config.yaml
d_model: 256
n_kv_head: 4
qk_norm: false
bias: "all"
init_std_qkv: 0.0254
init_std_o: 0.0
init_std_up: 0.0254
optimizer: "muon"
lr_mult_qkv: 0.5
beta1: 0.9
warmup_steps: 200
doc_mask: true
train_tokens: 414400000
steps: 12647
Each number is 128 + 32 x the weight over its row's rms, rounded and kept within 0 to 255. Layers, rows and columns count from 0. Numbers have three digits each. The size before them is the row's rms in percent of the matrix's.

# layer 8 MLP down, 256x1024, rms 0.117, rows 51-101, columns 768-895
097:122112072181061146072126128089091137140123131124183172133169152066132171128110110090132126098101102080152133131084155135141146125159064168093096130131132146174135173132112122104145104105145067075140109108152155149077108128144117100124119111134136097098167148165195162122106117165080145146152118150090126127197126160067146143155122086147146169082187155115088134148093159099208125155192
099:122132101119163097137140109107150128188112107097116157161131098197188075157189160170177166106108175162114130090108122124144089155145164128118152048158106108128119146113099163135128118093072149195117123142142101175093119115103105139121132151111047110071157116171120111149114166165139212100120141126134114156143120091126076134129148140139164148124160143139158139151113076140118129108102
103:084141129134118214115144138108131153135132176129121142120091183102120119172128122143120113185071123118114160210063149106146115113126138126182100117095091144147125197150180127150162119100153105142081027157143113127143126123127188141145131133094120167126062078139148123088121114128168110174147124165157179172069164165122154161124111157151112121066118175137133126151077127087093095153137
099:179098167089159142082164105111156081085119113114085042073138147150113202151123188169145133072115116144051109097124117116118133106095143109135090137169134072150151123127116113143179081138133102148117082199149132124157156137141154111134130067143110155111110113084120148154126118171087205098108171110181164095116176115199139100086145113127144095132143089145105118149161119158155135111148
112:083074110129049109157150144099175095088187169117154128098117125151140101129133083138143189107123154109112125115116110151165113175124184158163075104136098072120124139055100111132135209199179089133109128123114130088113080107099127114119143081124120155139100119106062132118198099145129040218104110112090088108154113137131092121099093132152207138135109157113144052115124202140104166141098
101:198117102146153115165123124192102116137148129154148148142082103136123152104116191094050113135100111155161118102130118084144171160107139128122086123112102117136082146135076125153154106075190076121067097169169172135137061165122128125089163102145168125177117159161174146168218106150167148143126170158123133164120147166122177110132187192138126084163128127122092143142101141135109145176114
098:094154086129225183106141138157099089126162122092124099171051175121120130175112102163102117152121142135153159139107163114099143117170121135096144144171117150099122158132065129138140132117088173127134154166093128149130085111074084171150132119121139122163120157123100126136140163114138177137144165130153170082125191095145112155151140127126129090140110128114108145120116092152119115119145
098:175093113073142162176215118098112140122112078091136183149187171138090142141140130093127097136120174102109174096112074093167085143129053122112105152155085104067123091118098115094123159149135175136188098176124130144168054136046119156186163130091128149156148127133169077135156096086076156114165152151151094171119168104048144111135097099112103125134177132133164121141090142142089145151143
102:177111187147112138221065144122184146101149210109152134185094216098132177145098111061090165134174131139114145130078148137122161116166094126128110122169133163089114095097130103121138106159112112100121132108159135137138127150115121066090141070142113083147122152134102106105141147127070166081102143196131133109199127086086117154112110124111167166172131100118097149136149085166131127145088
101:123145175195124059121095108129148106166132119072139139111142119134123125099074118112140119143099188125121172144094100129110091104099127136117188143156140153133163136194154098109101181077156097100091098093148113186115133173105132140169067137104108145093162169120118083128128096210128121101121135098154110110149116172150168124171129152100128132131143175112137120126143213174111086091114
104:097086127145099093193164235158151082148101143120177141141099119173182120089117077138127196134125068088102167111134117160155110149083128175109083140126113184122163120119147184104157140151114110131100079137117143088151183111099118165150114152123118121098091137125109113104088113079123146128123101098107111117129101136154091154082114092184116155118173184148072142149151094128117105144150
094:139089138099155096139089136138134142149113151148114102133143195139107135085091060154101183193157126095176131117130121153124172110153163147116119073113168145112127090126168154162147133105119126175123168123167133131160146132135134116119150096127114126117136145133121188110137121101135113184118127171114105167161135139123098105095111107080122117120148069066183120120043176124166059171088
102:147162116162164058172142126146035224130111177162158123171088168129160080183123141126185147141136141122138225099179089140108162136159183167126132077148138126194117143174167152147197139079111127193129151187159116087128177151195153106139121091176170184133166092160145147109108162141145107111101105139125139114160150114091101122074140131121123119127189131099095093137096064073145142135141
100:116157152072114186119128162166161169045110129130143155142133050135085096194061103107095087121142180160107097127121160172049164158141156136109084115087119182096133186111128111161148135151104180129165161172113117130217195167107129117140109150135163172198132125121182121145141141131153149119103130089106175158082145127103114130125098093179130177109131141137089116157152114173151167114179
103:100143118092154162195112132140178120131174191118075108112108154132115141117091101074082139192135112121101141127172156138157080148155112115104171128132151140152095136158125104136199112178086165138117161137100120149163150132094130107140097083120088143155188097172174125138071137144145105159206112132146189145173151113106162172145149139119112135097127140141193107132130134144101157058161
093:132178143120195130155104175130143157061116091119179171155135142113105213089144156068122140128140062098136134147166140184143123125160146177124191094104153149137133112152100114156161155140139081078130117141132053152123119131151132174125123153113109081094163104155127148131214141090062204154151127092101128154110107123098129142084098153146074139125105062106112107160157113172157124112103
103:133121185124095041129121140089129072110097188096131132103073145148109153113140123183103134142072101109196126094146111114132150129159091128134096144112194173158140147129172135139137152120138124126110116113116130109168080140133205068149137161125163112119091106135120142110144151096127101154103112123084119150160183114171154087098102101118077120154122185162117125160161115121109121133157
098:148147109040160107172106137153063134114076131141128143125149164200099114143162169157091134097176075103108164088140082147176107121136084141141177121104088090127174088086119145112070142128148155155101164131094135165159119094142107091157147124173114111175092128120105099126123095100172083136188125102080107091145177116134113074169130082162106133092152133123111113145114121149120184178153
097:093134098179103161081136118141101140214106110181125079130050142124148146063110136118217137105178177127049104100066154131135092136120166108129143124162163166137135103098107045169154117088188125083171167163121153070077167145129147077154153142130139132137173161104167085129093086142089074105139096158117058150162068121070157129101141079147125171140140075126160124152075125129170163113109
097:140159164100125116100060157095171110196105097120057094126128212162151193134158123126105150116128139138143106121136143142119129193076074090162188090111119125142106112179127181190112063123165111115111125062139067151080116142168131115135140151142126176142095159108145119112217060117127117130121140074131163129184157164119115111117114092147155162138109128128095125114143062119142113182180
100:094182153101179130086184139127115130115137081114136140119135075130104124151152159142163132190118129128147100152131110086106150171130140162132156067097124108125092153119162149104159100165160107166120138157133126120153149131158174085202123172129140170155127117133184116131130116139176120151145143142147189093150117138110120149145177084088123139092039159217104067079169100147126124097116
100:167113126072096188142160125154185112146142112131095102105162067098115123171128124177121099111148101137092109153164121156121145156157142127130186134136166190083121094104140140082116157180095134133174112108152176133153071113147166080154159135132126106132163160173145139154118140124083147114110169122137102100112141147113170145149170150167179085134140141105148170112151082149159160093183
099:111152148110180156105060108106112091135099133149086098113181107170081129121171199097129124130136121132172124178166112145115152189070098109122135105134124172112095104114162108080167135124101030153095073120144106138091104155184123177166126093149107142116124110128137205136113091132118147123143174099151146139137125169134132163184178160103136168111103078078128140112153130186118120143160
102:129174101101154155126163126155133120079105150093102144135176066150125119035131132083155084136147160102122178093152116135138142174145159071121095124116124104116116122153107165087083170140141164077139148122075141134147122120114156166130145094117111150172136135126059124117166121159080126140064102134108165171099152147111139138125119083100135085125123109124096115127106098123126192086147
105:190164102144118145196154116129114120165150123120149137159092145136114094152134143122143098127148149126190158102162114100096145125094131142124091122185124116170170110187133127108175144140120101090107124157099137172146108114140080184094161122126193083105043071083109095155194097141074091115122133177154057136101130105163125178150116134118160099126092073131087137198131160175196197147126
095:102162082192034185129123097085145179072155120131073143069113095142135089119118098145107073137162119126107164141115151072159164164126127156097091154143106134096122117100180135172086144133131154121141141136097125123046126129099153154145182064128075073164081100116165095120114075096128136134100161074077188103202127152144107133212133150154152120162109154218108120089075077095169176164165
100:139130127123113125200100180146146077141148122125115115193055089108152156098154140144135167167108164150163132118130131105101206123152092166108142102161129139111128186102070159153162124177166123131161108164155110118112097113130105135099155157159129089177140170126149108115113104119120124135114134137167116164166101123168135121097103120189098147131167101155107091161157140115132137152099
109:179102089159098059082167088139138108117081125119127142157093145093117159123140120137121179161100182179119101130114162124132194153089174238139169123119140111117140152131176165085106199086196092129121118058126147153187163098070126080100080140139110124109139191207119156110102137145125124174110100083155145125125092159077091144151162186147109072127104183068128105089096151070100120155132
096:117093113086115084156158090146158120164160115104131135169101093152184138136117084179088128114154089100146125102149138067074173160134119136089189097156077118185140135136180178146135149139147147149146135155172112086195144154101116164169117150143182099145112125096125165152191151102103099117130130139096166177169125079179174150138121108111120107079159108178115082143149117158125116178088
098:131111156107123089084164074138155122163169113132142111111176136121160161081150109159166132093181144156121099043153129107148107167159148156149126142138127069120125141072103106075116148165119142133103107161108081131086167128153117191149210134155106147155113161099121084100119145116178144135098162085171136103127174069135121126144153093146140172099098109139105134143116147119143139166158
105:164155100142117084107153121138118124155072141126166110138149130106133129188125119128113100139134138090122182116203104090130115070153136093116137181175199178139126122191090107138140125081133121074113087137085132103182171098130119114143125145098106207151085135159089119140090085106167066184165122074112109112139160105111129093127085119094163107112119165127132104146128132093142113115166
100:148107148086122147121091115145166188109127134189072191185131110109086106152135130082058140174178121100161115159157098132158137169159077084105161178083154122145185120148049082136147102137086151083163145204127103077114132133153198180192125128131156076132141063072105170116115128112163081064062131076149132155120140117136127053120133148163113147131093127062142127120142166140146169129113
098:093129119113129111172180048174186087115105143124134071114122158155112142112139098121143163093119132146139126150234117112104136089116110101104128149156090194038063061101127189184070142129105107120089139090148098079141124148154100181099166147151125124095160208167134106167163188099100062168094163143120133068145136105155138131004132161169153117140136141144084125086075150132116141096109
102:193070146091136106081074130120137169085050132136147052124165180109155138057137097148128108131162137138211104126111158145184144160127089114133076119121115140119125132083185128147131145103118146112106117075130166154235144116104131049155141140111144098146107109082064118157100118126150090107150205144111088047120101079141115117089158139167115145149176100054150149093071171101097099125152
099:206101135140148166091092163133130057127191129061115134149119181116145105133168138174138121104173137132189119118145119143142160084122144167131113128136118117088123159092132105147174183115092143121133164089132129102083116142132149173066136101111184077176074137152177152107203108103176089132110123117165133151104131095090101090132096145117051136113145207147164100124127106129102119128118
100:131111114153105162129110132147134086171159115069096108137185142145148138150137155098110183101076141110120109193093133073143128141116133131160195162108188125154133125073113141040081120148149223182196157064093101126166119125123111152137161156049140124179155144098156112140127087092180177153101118029113101082102125147162090126140136127082135159157133142104136150112118137127113096127166
100:111131118170142062158095145125159124170194141119126103084137150130106148082075089184098132103136099129141172108178081136166092113095072151120106191104099139085080159150114155129161076168112141129169105119119117162104042150127120134121202114125146067184130101130141113135136076160212110117114137094110188211100159146223101157177114150138092099126119119122154163110123157174140100124115
102:146108082147176182105144150052141076096199090108111135157089123096115157163150118104168159087074104141200123079072127173113096134150143151123056124161135152136137164088156178124133121112101127121154112144126126112098122098125183082189142157115157039132140142129181094135162162147128177111099095061087111134123130146199139140134102180109144135129140094160088125089118137091155116117145
098:151149055148092181090143181110101171123145089119099117134110150084140120219165131123112111171097102150140144067160140079118148153093071121148171115150060200128108203156144123202141165135083161123152154088172094107112125148108106127160104135106131142093151134179138132137112107122154136131116091131131089177117116092056094149218131117130143039127119136115123124083161160102122099134104
098:108085089111150107096121102173138172114110093071140088125112138161122177142155124147157118175087163184078122100133124156183084166117140075119130127101175105169122121088181182129155132090116133138083084109141159188115132103145100108136061133109110121149171173192146136123152068095140140161155145174077050126158111118110095076149181124131110130157093084133130144182108092140114089159123
101:104142111145147185112137200146156192145154129170155157108123111131113117123099154111152096146103126108210109124185124091070088157118185132135076085140107147142148075080109098109161160083079192151074141107104147134159110117183133145125167106114137130158116167149131154125110163193124109104122140136176121127141168163139121152158132168170102196083134142104134151109095101129137108151151
102:183125156146066159121146084165099109155104075148124103187106139181133158088124132111088126160139088114134097167131141103177088132123141111092146118108090087164149105146166099135069134110098156119163123097117135120099131181126067071143059148104127164110127161103154131109045069159156090122157145185090113083135140123124163177125081099078045105094097127093163127174152074118145114164083
101:158147169190167153201136151122066148142081126130100125136107249074134126093085092126120083084137178108168176095203165123148154112166128097120119151152161125109125122147164140095091165193117114147146098118151084085183156155123135193143090147107113136170154101173132152140086064141128094115106146204128134142108184149185117128098090146127107196149132170089160147138076118110145082167090
103:187135113140132117113092115124120158082108099127112206121056172092101099158090082110119144163091077080097159126150104087097073142135172107177115166140103141152109122054110130183124159166076151116121109123082147110145125191128203148131160113163099161142147101133145138112136084115089165125077086114145104155123152104032158073126157179114146202124121128127110105092163062109125120128095
100:150157137143187084098144156143174123210167122073133128140144112110141122098127082151147158104098123115121138104049108120059113156173140159186132134145178154131176095146140115057090090084165132173123090163148169110156156140115124165155125138124154035129110111088107113135107130105144191179078098166143160164123105068167149128104136137083056100061150147141104066112132091145099171095121
102:100148096164167092132119115099141132076148175145149135136130090133062096132166066169026099133145113134088168096149133097128140121183183062185092154129123122086195087120164143048156140141187114146090108143129163183121132102255088143146120156136094100129088135129145119138037129137153196078092128188162156098102089170156107091140134161120116121178099199092148136125182142113155146142138
096:095149142171132124131130123181190132136141146119134133115147152202164142138168159177138103056118100135147153193129123127140100128137133150143125137161043076113130129086197045088138158156119133089114141157128135109051090124149131105099114132107081078148140165151110169117115216102125131187129129139193124120148119171145117103136156152118097140125155144117119100096153147146171138142107
100:065109150157025175127118093093109142166136102227065106089162155203200092077104129130142082158144098153104124205109116085136063086056109146141124159139140172130138162155158067135150118118145091109115117078134124089083111005158104132088101176149088130099098109108116156110127137163119157146099167137135114113141115184083156144141113120102102155152162112109173162131060130151124155166103
102:116104142114126184165119156076146119147060200136165123116127088208161173220124148111113134112155133130127167164123136103158069090078142111145187086174142133150146092162152101120073103143154056167095117144093109099135159114085127065126137157103137083140085098135135165193153102135111143155143156020113098145046145086133122169149198153148138101155139081148205182115129142102152095127117
103:099140115151151157143114181108145121139150134093163140123131125123122111053162155075089161154035097158163094088079112175079138167162105188087145127124141109096146135118086139132163062111060136107143145124138061068171146112153093129112099138112088082127121144148098149086160097096074126062076080189103193161163056100168101110149119117109153161104163099126201095082125117076157149141084
103:147146116146093172139164122099086135125121095151129092120111126108076142129192121139120141145115141069102029179175112125073194118161170080178121098059143143156155146117162136098113083103121179096157144122124166110123173094166142178121168105149164149107099177125161104103103077044163206173158123121118167162082114241169089121099169195128171113146143123130095136091184153123189087064068